Part of a small language model's weights: no biases in attention or MLP.
Each number is 500 + 40 x the weight over its row's rms, rounded and kept within 0 to 999. Layers, rows and columns count from 0. Numbers have three digits each. The size before them is the row's rms in percent of the matrix's.

# down: layer 7 MLP down (transposed), 768x192, rms 0.26, rows 54-122, columns 96-191
# up: layer 7 MLP up, 768x192, rms 0.188, rows 55-123, columns 96-191
down54 108:534485485456501493499418491517497479436447507524518536536481544554503546523536567578514597511583542553480500526495574509491525430493422536530533522512529486479518485513498599509507540524508467465535482553516549479467470562436479497502410509510524493546445549506452502560514443494499485449
up55 096:486496417479525522508459506510550498550536497491451516575574530583479443448428472481519519482486457527525537515547473530495462490492547447532479579548413461442485530505497505555532502456530537516479486524515596499500522498434494513494549441497440491511532428537519549529466459451449471513
down55 104:500512431544494490496511562516535537594475491479526465460557565448476540481420452466496487501508489433393517524459495476364453483460493545501490466537515459474555436532488445543451436603495523461471490462501494550472580538462462516486524432522491484515470389437519581502545461516453492517
up56 105:500535485486466476545514480545485531454444478515546500460506526496443497467517487482507518509554542518492430496474488542508585488449558489609449530512539431476389435512427525509482467424528442474483470530474582493486518502512496518470530496454503496499540492492529526498601495507545468487
down56 102:466494523459478555540508521527555565493496482474545528591475474362467451510529454515471466463487585500529465485541499595564479519463474557484550519529472498476495531527479451516454490520522447468519485481462506476456449511475518463551482494493525486429500521512466511564470450479519524521
up57 096:565486470471521497482535561502469557494555546450480506542509545473479493549598497472543491602459509454514443505531533487508534574487498403560496536537432476513474493468534536460522455455512449448512522568424540470497533389407553521525488529529484543530430548496483525501505494472516455473
down57 092:476526459416572468519522450495555495531470482581522528490577510442492444489449538538501494485517525493476444463477517469496471451518458472474507442485455456495485469585512503483544543528551514533547567455586477439422464465457502547520483535448503493496535445462486478568475432496534502480
up58 105:618482496490504503506504506518536498447548513534521546464500463542426434440488392508526473571442506602488447473468532503428525475510537499483432452461510489515516499468505508605486506550505423488458515526526511540495479521536467430501455462592501514476476527522486534477499523449486479495
down58 100:474512483517467463519554521550517480444503524500526447544437539526470508536612566465498523468481480485456522491553551531536500497424524423460490514486570504530499496444525558481485533527550499538538463566467408485493536518498400409530560480529454446491487508492529505548543511415460458502
up59 111:470495490540488531453464484540485411559502517466462512515529550530486448466415541508431522459479436561463536502515462534507544460566475475454471507578503505516430519474486485500498467475459440459509508561485501480504446520537457453490453464516500501552570479516550464502459472528443455452
down59 106:543501482443449537473529561524546490544538522489522484481469546538501533478545561445492543516455566532563473520544517510537559447463547505540535467452481580456531511464467462559509509453506529546481503541535519543466442504494484561472512550490501544492464568587531554484510485481527455483
up60 108:530505473528479563502439504512518483575534492519453467561476540476587499490420484524447509568515512525458543528544532475436479520462457470495527564488503512596483485513548534592504488537582432527530500532464477476509556519496456517473434489436542582447450512538473524486521489508437518523
down60 119:426417565505538415479485440477430511480531461475512524528569502471606430524462503558490475511487535494537429516507487496393484468545503502488475544485478517559507474513476491505521547513542420450550512501475507419497508480569511553486578525466539459445459537480498469409499554570540534543
up61 110:461501538491535553521536475521551487535470554454512456453516539505552461414474514441497518598563510458490503602513501437527471471502505555560485436550512553468504490476502445451473467559541487487442510467474484475541436494501537436566447472442466527533489468565522508462565520485467439487
down61 107:493551440505492578510560512473471474459480516521414466526444489550507463454485428467503491532499455505505505581487551534459514529534487538518560454504479500410531500543535492422457484541493506519530508511516474448522539457520421467423489444397487564491477466534443452546525585474470426544
up62 096:533542465502528436508435528505488594512570507575477529457525476479445532567595513517434415469486530503481448487451497535560484483507606534502401539542467445527471441554511500546517478571547451499508531528504431533543491513509500519530538548501515490518495533527576560529522504502494518524
down62 081:545487495540490452407533495572523526472499494466457501442456461553471566524492505616600446535483543537533496508516489572499453504479528531472483425546424454513518499573533448471535436526503506467457417441507530457466511452476554574460559440473488519496548524509541475522536500503443549513
up63 095:503439544545487519471493590465438429523496466588497545454485516606498460485494522509484477468501593487444454429484528524500530501517508477442491502480477440446537492483484511454520455548550541480546481534526594463582516477455456431462520449532450522547451523521560514524457538440500435435
down63 099:519489516533570430533539435503569505448497537489473538445453463501484479518587478515476459525543494543478481479416516494484496472476563503502471513432507500530504448481495516563496470527538484609498444460505471500485486472526468493523495545496413468427509523556560533489445510545469511507
up64 103:417573421493484476520568440478460442456547461457568543464549472516552454492584506489501452622553456522530460556474472500463527459489495515610481444540479540561424501450473546511523474439460501494448521503519492528508508514489510491498484496429488529511531561504523498522523477451459590489
down64 101:524552498519490438505588495464576487501520491477542436501546482562493510481520461492446494556491573524545498482451491465524498506524476519515573494473567516469526472508437463565446423488501525506539461430509471494496579517494520493466533497545545453510490576462475569417511516473461496488
up65 089:488410546487459484487522549478521557518470537536471578431479499424464447546437517520568484473504504474497488489475560476474501487516574489519491465525522508508464474572525560514489506514482588537511473521527438520493531569503463478479502432441519525560518583477544456507487535504526503422
down65 086:499593458412488526492470447480588481483513508553407489526552488526558503537511464507530530530431455515464536451530484445482521527457522489541518459452468475519484558483502482499535543539491477556485483493556457503515411501549506476481527580472498450537457502487568521450507472453498544535
up66 105:542504488507522519583449454489522501441576484452548494458472411613465477517557508481520580524546509476555551461456490483508531523451470480493484523447481502466480527520497412454557530422520420514471505588459507460479522511493456489462489468440545507457525534483480507594519521507456459504
down66 113:571506495491511479475495567510490452519502499461563520549444497534447451488502477447446463454496508512493493501419466516431637473420455464497474485466470500533490513508456444439504486402463434557503468460485515479545493434484409499495484421467457492480485588581497550584510485493569445509
up67 082:468508475512478512530525496484557540483476478462491528544516529485460524528517518510489398505471510459491472401439466497440586565491452461518537456503430482450386523479496422431484535520557481477451553573506554504437475504464440508571503456517452516565443506470535533567546560432504473460
down67 100:554436525435531524476496415500458515588536557522557425478481415474525511503465540533486493517482622501585492535474478613536391500531456455563404516543495475456515500496462451441495534478531513495462523480426491448520484510483479434486519552470564470528489468490552530523477547491501540505
up68 100:454410498471542532571525493536564502542514476494470455496532522470435482508436430542505511512534437420491506506495526529441534571526535502532493529509572425542481491498474448533488531420465482525527485517534494517545524524461463530525458496538534509532498530498464535540559486518529396517
down68 100:470534460500557524549493496481460557456543478533553502541475494434501511553537551454505450456527446616500501512562587528438468504520488446496447531483506474526463552510467448496491372518531498505451473466473498479468419505507549437599468535518507448538546479490438563544476452542495549582
up69 094:485475478547465524428534485535490465491528633531522532468472448544487499497432532557505538489451419532515503484521487554474470455437471454531485536484561512538503555456529504423487486510570431572585451496487556530492527497488582516560452456459509495554477512535510462481550507462532569502
down69 106:512483510482487504547474500424455465478464444535529488499504476513514476507577525488499489508554476480539494516513491510520487520531525529462462412474535467522490508498437454484442557485505543440480475460580512564533508570491497436496548518528458529558488433455512508415524578508516512451
up70 093:457471495517547567572492498560502469493479473467547415506554462471499470512481573462487573495468552450527525552513508463498512515518532426475469544542538522578482484413514480469479552521465508628504495539502481489436479487468550536523464566535556584441447484448524542490444542420512541462
down70 093:478575456533447484485469533513563559522475485495469475450520513500445528517499476487497485499484458486536471468521516570429535502484545528431501457516501527481499512508500549535517493534433484500535500420515512476480494469540576392439491513505554469498541541498498490472513490525491496550
up71 101:453513425489516528425521463536545440545448567528536515563588559531499520509525520500472489574503496475551460432520475522549471534543474554533472531477491517535536462482479505503504520547530447489482499428513444529487571499562512423448489522473511486589539477495428539476518531476528507494
down71 092:524474519514514502479449562506506474421508528485511527456440416465511461554553492534558494502508494505578567488481535508447485543521565495473444499563502535471467576519481520594581484524521512497539505548453460481484584464519471492516559455553489523480559464484553498447551492521487503479
up72 095:484478525529451513477451504565537507538461505495538458513514528436599547476457508520497476464570498503485567497500495562446498583489472512492488503575541533525524478532479503547480514504504471509434471551529484566572440519531509427413470476474519459537517464480486445555519475495511487516
down72 104:555504477530480463449458477505586512473514497569469533510452468591510463517522537434554509505472556459520512502543551524483490512550496551516492530479490506485489474458550501599464408481533464576525486542514530547472483580393485592544446492545509462544462583515588588565448476462476482520
up73 096:475444462466499475529496527520480525531547512488468581470481468462566502520461525452489550416460454538555473489430530537421576448479471527384525556504501508516537495464518515459508481503492529523511483534495515426517459485462503545492475493528491493496560537493455558490463493523524599484
down73 091:534537560567534522483526459487523511590497430553532522502537600485546518488488426564489505591535492546521494455444525540489509462527495567529530478490481491589482503509586526525522528575422495548566569522504500481562527503481457470423561544479481487542541509463551517522454470527484546493
up74 102:532466532515495427516539562535455485544431485422519475510531449525458419482484445524570490474448494399541465521533549531497547553409556476498527449515521461496488516518494472537522466481505490478556503493495513503520462506455512481449477551468517505487529509470520500467484443537495439458
down74 101:541494414504487535504435439496455435442462452549547513503476532419492573505528556491509483501551405544532493570500483527496477598518497438546553472472414446514481498447478523484461543488473535527478481442539509503452496520502526517470544543486453488424480514461477465559469481397542446494
up75 097:517484383415479492473572484450555499466540472489528500559481496454448481556493518491431514523484486450528460469479575469458548536469539535520512404501525471480490440536610447536514497538584552567512478562549462447503563467492466495438486452514497580471516490468467510522550476492440466449
down75 101:554567512527448527537582472475500491451475521488550575485504463389558522463507544533515482545478519521468526505535413461536548513515476483483544506523543472473556465527482504531493541492501479501479576466484534389469447550469509517499535502409522456439507419506484479456552500407526518504
up76 109:501517469411503432477562497534510506465441539463455558423502446474535478423458572494506491493562507524390487469503547513451522539475478487480495408601530502548507450503476474523531527468544483488478535499438501493575549486555459633498445479469463517493553477561520458548477495425532458449
down76 098:539511532447492528567427461540510517480496533491584460493577478481518472533566526524421489455424465502443519530483559409544549495568507485577550510518545468547553507416508507485511498540458452421522469496514442539524479454508498492475433491512469455498459535554553532595550515574593415513
up77 088:503494515448527393556497498495508515497469493553494505492529472519524519501529518570496441558597551444483491481484535500539454541486488484572520494525489486533518550447555485472524622478494500492512537472475564513574522465537541536517508396447490489448538514547477443552484490488581504496
down77 088:529492460577484509411437477563541531465520518511447465525558520529522522501498448506556532518516520484550538504495555386378486510475512533502461428530468504488564478475471496510497587500467432532487539529519454521468518481460524534430505504475471537487525448471496425503509482522521541421
up78 104:514528473506537485550531451446536516495515500463521538519512558522447475520449551437487490544497477520512522501517475569551454539469536453511477450578474479551513542479458506474487479499504537497409535487532479533473422470425466460461569485415506479502490405482507560497523530463509477510
down78 098:500512448478404513520556493522573514440489496445445506462468449472486470461553402516524511457528527539481471424498508504455481436508525524448441534497490433502544529514510534540477513565478467473568583513529478588496530464512493485447476554518501522538501437518518549461471511520516416550
up79 100:557435505463437485503516426504453497514481489531508510551495491482487494501483543536481538509487525424484535415483555518553567471537510523503479561532463484469475498455542558559449446563538510502493507524550450506441493548497505486512497507488532504618497483510483491502532505468516462502
down79 097:430509533529508534484467481462472470487477485539484492558603498459519506508499500481508548539495489524502504521491503561590445504447472471514450501552464512575492571489525442530587495503454501495548532548470500505468578488421459550540518432460509565441450478485471525582494468544546542482
up80 100:521432427479520558498479561474548442484528447505464515553538517451448508511515498468474513569544543508542444461598492509521411514502432474554520548474466513497468493469473502484489566487459460547481487480480475452432464455510478577420423500485508585475474481435549541482558457539459512485
down80 094:453485500485474497502463521494494478427543563430450508473424508511540492486549613453550474488432492538514437507497500522483542488449535435533506502520467559505512526499510582470513481469489471457525541477569474498546553497496541537491528429472496468449474498400553551477465444497571502403
up81 094:537508560510514501490471546506537474412503499422534557606509407496501501468505545481471501446507476472453481534534515547528511432492509447508531548527529520513522535493426535486484525471504496487515526469540558453408491560489453488476415481536437518510474495493473534529510595526520497530
down81 103:434504537482524562453484515467519479480459449482527461457534457545511539481472437541557550528516486500462503509498483495451558555585507510477429578537440559417472473486403546533503428564617543476464603515494542490520412559546543524487512544527489450510528550499551501477490540510542491539
up82 104:534443557474632592459484523495513528516556592523495426503580522460460526446458488514471471525463496481520479518484485522521454525517454484525484530471527423474526430540428513462474464551468544512443471544519444497534489462503434491492482488512462507571466526513557510500486510462566412476
down82 115:514433559539490528514545423559519466554512549476433451526519525505474472489510425469443573498487546527457568460513464436486526449429460557460568516540519427498524492455484479526491495520555532555441536535516526516509419479577576565452568538480543442519473434464521495541532513495495481507
up83 094:490514436495510507538564516460434517474613520479549479513454487499465470483550513436500488497613532565489461472479536557462486569469498517453515516570536525511444439513482538462520514459515513461526474437501462459556530506478531503491551552546487510537518479439520410469510432495504536483
down83 091:410429507544553502483480518438551491516531564448497463477505467540468496501504550530508533440480385469517590519509484538522484515531480454457514490480536498511519476558479509487433496483593577542465537486637488513510450423419501464505507488498469443545450513560499465459495509543555524512
up84 088:543530513475510461424466459490553532499543497528449535508453564460487541483481490442486526459613513508476485470495515445549476533500490456511443420534493496507489452575492479523575433532538513468442494442461487537486543485453518494436473554541440555534506512559592450525534506520417525599
down84 093:521506485534382538442452518493458494530576529521505543575475487454513416503486467454510463579495549461501496520485462474425476463487561511556507519486512501529477535528452486526506524474477493495482484541444578468539472427504498467557588524524478536548546460449448454470451549494465527478
up85 101:519484482371503538565493479499512563409512538497505539449509538512505483512473550546528490470503488499485451469486515443508527523431509515486444470463541529462525526412513528549391506473552484493522524491515559523469486477537546537530533454559469447474512442502472481394499503532525452547
down85 100:523484518519453444606549497518580472490518499530469442537546470461503474524416532487487561573485554493523490464498532566485496543476484484444458532570588459493530475416519524513477504491497436543573538467459490427523530497557476519513559517520488502445521537552486452507515516519531500509
up86 088:471533548599433520484512482447481529488476522537549563475489414410553432449443507524434466505496499557542519571492518514464465495508466532477540538465507448564497492505464564496370482503457510494500496490428492494446541570483508539504489507455529493497553435478476456478516505510483481585
down86 091:514551473508501371540505505535512473509482473509474475457527549511493577534501444471553508509549487454533463432484556542473557509554452586432460513455525428492524418561499486513437526450489523474463505461515528517450518486581535496517527521498447466493551537555434455449504489488475481501
up87 091:450499431493511485542473463520511494510576547567502534491457391512490450555499518553501441478596491468452469555512536508529555443523465476463460476439494458502555570505541497464419448480480508479492516540493481493483497496504598489599455510512539488484485525541481438474496485455532415479
down87 103:553502509440519539469426460545434506501475469445496538551577479525495449487451554532542549544512536494416476475501493491487503489488517535528584508562501429520453531515489495485454510490472450453514534511478481489512482474505436482416500498494445521485569504514453439417479523523460475466
up88 088:483442493507430519540518557506521486445503478456482524492496499509498489531598427552467510515602507438541533385503428525450566541513466571529517458472472476484494441541493498485536513471581547482524461469545507527496568445502551499456493482509532524511483536449489485459483547484464486500
down88 096:515550509478513524444501401490565535508522538498538550426498411501517476508499493458502511473429475480507433579435584470503562494475482535492515527489464579488443457466495456513491445516440445485443549473480446590474490504478507440557494513510534451518484506598482471523516489524498484499
up89 113:524543464543517498548465555565574525487434524519471502561515474513530455532531639476416413517538580507489484518518509498491563451494498474548503465538492470452486440459501458510473506499523508507456573515476581486499506463586464474450508486501447495517567509441548495426502561479462499489
down89 103:539511515565532513450424555582581518481457436505554487482430456518493466512533570530454476563473517472485559514468510474510485408418451532559562534511424537475546497542500518554552462497461399481488512545521500471479498479515473479448508505534504460494471503492534559425577505522536470466
up90 096:517488559458463510461546490485542496525524506480466521518522469472511492520506515561467480529512472543484514585501424516445471509583459462592536504476520483497514551531515530437537501515486498532465523464448515505572442500569525480509492542462466508541544453464598467526523476545489456394
down90 095:552552449484535499443516525501473492447562488505505538518570545538503461535494446477487492520553485543534528571521526493524423466477465457446488546500479506476518468564474433500478533530552536427481578460486545473495527446463474466449470517455465511532504520547519521454488469509568496530
up91 109:590529527528507434508504458541559517499447533544485524493547568531475461445435494515471536442452505603495533421578507470459467563568477479431484521514484536453440523524549465433585473496517520503485441522499542467556445463465516539373540520522524550507456500493481514472618479530515470507
down91 102:491503464579459522566484527507503510477452474554547421564445553528549501576444489583512481505455526519512469510508569500568585475513435539473532517544509454467492470573614526485461494480474530469467461483507485530453528511442479470505528511553478544515505537517504556521509526490465521458
up92 093:558459482562496541524493571525529496575558555482515586508451540501496519481456505456524448444543500490446457490505496529485435507558550451543504534515494490472524478519417463504532470500433512496571506457466473490521640507490495514498446503478440538491496555479501503516587410513507465458
down92 102:423546455478458497557489499534458465505493509443590534491500424512491469447533511470523525546521454590459431430539408540540548494506480516427513428468533538541521549549488458491498437492505481539482538522519438545416511467502516477534470487443485539466468435529513457440493527441522488540
up93 097:516486550515549442532527516484435548552515528511492455498524472520515467481536441509504453553508520494547519515476533469500544541529490480505507531590557451494423462455535535433580430491460522452555452563500467490502421490509468512483512471473487505473477510480518527446479566523476550527
down93 098:436517569546499540508551499517514461523570581455484402492548537453486510437393523430484530473569557559473528486495518503538490524485445507419541539526493541529519444522546561488486530450507491498478485451480596428475524542529472440448524465532576491524480455498494438541521494504487539548
up94 095:455541512582482477458488494485490520520460497475455510470497518490475471486573496555417485553497500509506367519442569486486462508537516473492499498400549515499569536508483524450594526530536484434530518505567482507521459559513432461537510528489459541463537475482550510527476483447537526411
down94 085:515523445458537501473501534506570445512504473515476529454485512439479503502521482505528516432507528519479487460587442483510482544539545558528415514435492474502507450507454550564435461528512476532494560531452497497490558509494543519492470426429502466565480534549492456475532525562518561507
up95 091:457472460597523514460529512582479495452474519609495515542473494482525529479549556469492491554482494540435483528487444502428548549482519593529523474491539419474494463440552487497386467513477411526450525512431513505474465514525483496523542473475528533496468503534434517510493525537473514518
down95 091:491535452479476483551482483447590558581481527450602479436461498446454474532486426518523484451521516474485535430543490453493530515514551509508440501516448523507539491558523478520605542511522504498499504477544481424503508452506580448413440577500506478465498540548485526429510490454465502457
up96 072:560514477447530540462475559513525500480544417459524517475536473462462397396542509458491418452602506469577498562489498514501497461488443531522510443531446469478495466460441569477499464574531503625453525451464549490545485546391516501463498487498483492473576457482484537545460531530475454491
down96 099:531457554504467512434500455448501510525477423492518502436502456528496603432449473425441502561420454470502559486525500483541570428449521526541399584466514537546481493510488487453545530507567460514489516426506528603490537438516516555480515516457483547537491539433462531509525561542515562439
up97 102:520518440441513576459494507513557560516453531490505555516555456492533491464473519429473513553494438456553508498409602423470488540403496567489544497553534526547466560498521511433530427437488556509534498482503412547457508492517528521485462555475544544550495490533448467493500554508514540566
down97 110:526510542518492484437476491444541581431488422469480480547477494469545445519539517537436435482565524428491491512509488535572524474519558488458530511482463462485440471527416502512422571605564517453443431535462541546486581507457474532467536474474512531469484481557504621537544427478523524497
up98 109:485468511531459550547472493405591412508509537506431518481590430548527518533521507577503490505517498524498563577474533492484410589501408507575431521441511487470450531545494450461489546491524469539416533525542523534560484480495506469568531512538451535527516553458500449494485450455474500536
down98 105:534431521546511459449523577489499482535510541524600473483526499454528498527468494565527496536457550534488530486570465505554558526444506453573557527551523522526456523566442561552475481476513537481530526513543471484458552522547531508486436544484455484523489520503451471505451494502590523482
up99 109:494515446513471570519534539484478508587522532428530538470446477475533517457500500551499517511613504417502533420429528511487522529483588500458563495517562535444464495453506508475472556538500500493485541480572503503499499415467454562533508518458510559525447538509458437491501475492529510518
down99 112:467461523505581562517490520460465520490555488481505489479487473525448501564517529519521502460499480526537496450522461523505490484509381504545435473443496488466485537548511431502520409452485481451498469552530460467496473495450483452465457431497479550462519467477484502420482570509501474495
up100 091:550512485498445495559446477469537509459498548453590468506515434497444504474495535484529490474506535532457512453503526515446507434506573490535490519479510504512413464459464520450439481466595512490471536563434444438523545463490580430558526474415516548535521483470602447498505508584503567512
down100 097:548506510525481463422478499525509485472492503507501462485484532533503484521505448536549526509464475568539579509549469537527501478498498472491534437503521473543476439536504509447515496480471495475542448476576527462517450432535502549536472529615501416463484451509439532541539491523493474535
up101 107:528482538511532459554513494470518536517562499451344454470522530507551542485453494529523522516503419468540599462493502530492504504495504432515478472477470424525490446581514486483476575483516488521478501484538508530541549515566471488533543433474544485472538510517539495592514551520459531510
down101 101:518451440520546459505502512531447569511446555489486483393520506520538533447521522552508481412486491562471522486552518489433553521518477439553565499542449417486532510510452443475528513508512542528477465527475580471580547464536494543547494514514490492509524594471482514466512444539510485487
up102 096:532510524483479498482479497430577531485512504435483474464515493505549483462530494421552501435483522430489542549616532475527512528481460481487501537539506441530471509375562559496469450466534502433516571490442509458492422571484499526479438562577514523493526496561522495458462489507572487484
down102 103:503465433485471473538476530436502546547512526420493498548466459511453504473472543492457489480504496432521525504530378519513479513518504511527584536531527478535455477406414478436517511492525560559486533515584537551529471489546583483477499512483533490474528535522502516558467506444559514452
up103 070:492485462537490489542605458436503451490409465466527461483491526423456520461504499451493510556495559512440490492464512447446586507583520481555507525483518484563479490539604549529561529501495530557495586524513486503500507515520511553457579509483419476446544527499505481517507517496549496534
down103 078:474437544502519435576494469555456463517535494490455499508491500492577500473533527515510511472480395490565544478445498650529492441453523451547439525468518571427500421497491484427518545474520577451490506472517512517580529452536410466513465613574498479475561503509502515497501568423500478489
up104 104:546539506489516419544472438491456511564484517443513570483510447556480552476489587456541479490517406540482521509467497497532455476482519522513544454538525539547419407564504503513577521554515477531575514465500516508533418493453463588448501522503417533479481536502514557463494540501421444535
down104 094:537545469434495555471455550514447476515463447506508460520511454553522577484452546532438511451426622503513484469529581474504476486509500492419461525465444482459507533489512506578463513476542520487511519518507424444510537485509497471567516413475561461547485425469471519466516501493484467526
up105 104:507485453536562508551474501525506485497546516516526529502502547527540443475520513510493458500512475528541568486587499544462449522482535469518379458463575485481449536465415467534493507551549523529566484523515482425511525458509468548476514407515479514494478532498494512575515512532508546464
down105 099:463519454523493487420532511436584524445532528571468563550476439532459534488577527517467523434447467513492555484568525472536490495551472500531471512490500506547541485537501508511450517596454488513452542524553435477444392512562462471534450601462460536502505526496457487464464528466412559542
up106 099:493532461500488487557578370465481533486505475406496447461523527537491498477548523422456499490524504461456440495534486534464433494541552485484380525462494504509533497504405540570526548518526498481487487509601549564531478472470418501484499539495526512473571554550479476497536537430492556493
down106 085:473544527488527448453500534493584527506578497490518520503483519499420464558493428587545516499491511479466472477542555479429464479473522515450573490503485464545506574532562461448458527534495459449505470539456462476445450501489509481487571445458551488463437431502442551518500513540460537459
up107 102:525457513498460495537477483556458496446462480429517461456497524473570403461509568516464473539432534481516464549431500526580494471447543452453459524440576525536562476571462442523580496520495527478590519470547468529512544528508405478502493554493466510450513481498549448465546523501498499473
down107 086:525534397535565447496544572514577470533509502503472504505496555472430517549441469468500549477514543550539459526499438433459563545424499552438484474495493463540468446574492493526496471474543500518436600447456504536426479494523531466534532531597511496476504455532549396486490491539466490513
up108 095:557554437486530468548473439500527453423551547506526499558516497514543453522499456489456454524493502461498617536448445416587499526538539511443495496624517468450476514463510504500532454482527519494500493508489435477522385524492547454498493598500542559475510520512486443545503555463490451480
down108 092:464578402579409428440491506475493535458535501446527549482511573519493502497558419518492552542512461484531503484510512479489567531445516482435493468520498525511494463568568506464505504494496493512534487523504490478502525472453442568480518435481497455499551444524477493538491462542518499487
up109 110:551562467460541567518509499515511514496488484477557499497500523466505539538478473541494480575496537585451578570469585485473494492497538515503497472481479530513549512431465453465473522436483495542522598457501454526505489515432559441554417466526561506452544532480496542475488532598466467588
down109 116:535530520561417422488533504472564532503546497514541464430484447547494491581573516534462570534502524455479536488491510550557474514513512441435416476493474453531440463537574487481482487505517542492572480538496402562519507515516505440514468477509441476455455481457523526471413443488523518505
up110 092:474454511500538494563476409497491467506528456468501449473519469511462492507468480522510560469562573463438561543495438559550558499515389482541549466448489563544513576468483448469490529529525465529536455537547561458525569475434485616472477582473553500554483521591523547483537540535490443465
down110 092:475517480543498545395530542519527521531477442505470513462460508522474608535484473501476509515538522529504482584578440508429465567483504508458465499462508527449512473488555488515495574610486520512418530471479472458495463432522509498465465460458514498449506473498531533537485425471457461540
up111 103:575489493452566483574571506497500546558426501510530482536548496498567446507565424483504524498513500517525481528471469496544499530423515576598408442459491538450458492524503482506501494518435538524451521510493536567489473417468420480458469479507519476462517489514525478495452537446537465527
down111 098:523466493523446523478481476522416527525486460547473458507474504518452547495505465501506474481479582532509459534472520411558462560503500484507470514525518528503504616469561503524499512525539540529488519461459458415516505487515618532511471481529543499472553435472489480572501540541497556471
up112 117:492507510485542506474554441540474546543541512475526476475536532483542460528516450542485421581500472416510493472547460435521464529467502478525464455530613501519415487535460492523591504504492452481497530424505442463466542498494504508483484497481481482514457567390535580506550466486569476487
down112 103:532556492514605518505542520591533502477534497469450465485510506450567473472551483503493493484447550588435522490484529508507496457543513463513518497478429474526538528494444549466541502515463521490507466539486501494449502492499410526531489546449523470497493530535544516490511460429409545512
up113 095:488442524490503485539590513427479430478480492493579525580519452523485507525534549499419521372438524622537507535526456458494514485483548553430442549490528443510528426503454480489501531489520484514413516462519572497488408462524490468481586462553499471457531465474509515539538537553546524540
down113 096:507548448469457515513545464512533533495527402489504498521493440392575513529519523501532496492488501572521530561427515551512522581516544461515475540517436481508527435527505534514414516521518478488478485425485526448545494538464518570544443449522442456432515458506500528501446461508529468479
up114 101:514468487476542419437528500568471511492554448503468514498480537493581446519551530488469489564472509535468523498572494477519519473450403444474510449499520529588522563544497551461541524542459509521472562512497498476545499443492480530558524543511474494461434431500513507500465467549511501472
down114 102:530572495556435510416456481535524447505491467494510500482526476509501559521545554413477525546438440581533637484449455474467492551411545582554535521491530580494539520526509540514500432437526503530492490535526511508539401484447539526560459556531485424554494496465501519514522550523560489534
up115 099:520498515480562487469532517525523479535488491454500534494527530447496512461478546573423480467524527490516481439462577477466462555560573479545510557471480488535537488455522442481540515552538461468435494467480557420492447467515557469499493453488560560537527519425514426479576580425518476554
down115 101:542408480438455522484528495471524474489512546495413416594432548478455435470461487504569537460407575529583485517473546538499477519452508492450529470518569473469478418513461517467401549528513468519532513492489525461541546488419395493492574468509420481544502504486542505471454536493472505513
up116 107:432495545490500502515507457494458454474561540500506576506469464512519432530504437478553479504492430478479455465453563527463504489601474452484549556449544479405526524556480521507493424485470588550557496484437497475513469456500449498561490503460531499504496511503490430527524557487499537484
down116 099:507513478501492534445546525534571526530517436539483458545460559477522537517465527502475530529496460538497533514554525440523593429454546477434487515457466555463505457507464526555469520526476574452495519509470572457524508472389489556412477505554518489550442505555535513483412483502502471486
up117 101:512533498563482508490513469537561496554417466560555478505502479486563502482453482601503438433503470531468482487567486519535470504397512436453522469486466472567420475470503466423472513484518532540466520493498528469479519519510542448538512445456473533434520492458510570480505548476502471500
down117 102:573464550458480414480555484569505563513480575530518509437446473520504505549516462537481527523483551480495496517473477440502555462510495496512592577473575491497558545557485489502485481485487464482486490543514566515464485475471554496554466549543555485492575543534490444513529501475464499467
up118 113:564449476503521531478576532475509564531508577458496432525535485496545464491442570451486571560445489506534470432486446510581452509458397509440473504466491494552581467487507567421558546487470524505479465505445467440488529448500426566519478480554436475522522410524518499499496493491473514460
down118 118:557487530469505428575487509417498484522539570459508450497477548452520525545434507446502537469540479439520479478467534496482483470475432523472565514538596498536463508542517543425564530496529498552388437514530530485488504498459513541483496478535439504462559413533473564488551522524426425464
up119 108:486477485542495564470504501450517469494409512478477493522498523627483448542532536503516565549603468467551534520531440553455428469461469592439516548489466501519489491460458538499548529526530488520464558525521552489555451487462483523486497508530501501511515500502523473470470516476554552581
down119 100:561446544494505470529505466522502477445494518446579491473390493543516479426444596552499491484546557458476523560530462511494472523511465551485530427501463490445486539528457481539495561445499448547519519428531421497498564513452486451514452464425519481511514514471492535458540514499555488481
up120 096:487520491502480460451460500493503520558536451467456522422491523516495529447533489571549543440472457517528519515461501499523477548540538473536418556507487490556504438511522542486512520539519460507537537545530464565565502483617374408518554512495514461438499515467502493495572572446453490526
down120 105:532524495468482487518483554530542521592546555507538493510554537456542501465401505495461520437531508590494537493514515537471473521471499453453450515476499507526458455545520455557504521506508521481490486518472408498484428418516427500536492481470542538495533525456495463561522526524499480491
up121 081:454511487596519529556536489539568449512533519446521490441497518541513501487480522476494472470526455501546462498498570483549560521457508468529473448516525479583505421496466469454542483567475433447523564451494455559448523458477490516498505519489465439579509505474487467463522546520480486550
down121 094:492482529489523546523549474482498524504475514504506529534565523434468518547514486441481517568469433520503485553476470429472488473543511587510551513546480566497497512427540458596441519495545589548432497471533482509522507479558532477515558584473421516522457572506563524508452506507480490472
up122 090:553525482495407522495489473441569555436529475484481465547480487524471518538578510476498544498454503487482552535492443467523572506581480408509508463435475502573513466528453486534524554489550562553548570429521502487478501476476494504559487534476528438525427450485466506503410527515473535584
down122 097:614510503465637392500516559533485459493492503528444481498511533502425469501419483549515483552517491423490505477509497534456432503488512470473610483514482539538490537481523477487468517525427437483486516422534499570516504490474513533469499526479466509442433487554484536497510454516536507510
up123 107:495552428570418529512452468469476492419446437457557578539452497543525462462433471479473476511553495529484512493535545498506497442553520485493435567448523474498535520457493471489495515464423411440512470433531506505533482438542581535490481530522490482530493526601446556472490481496450522479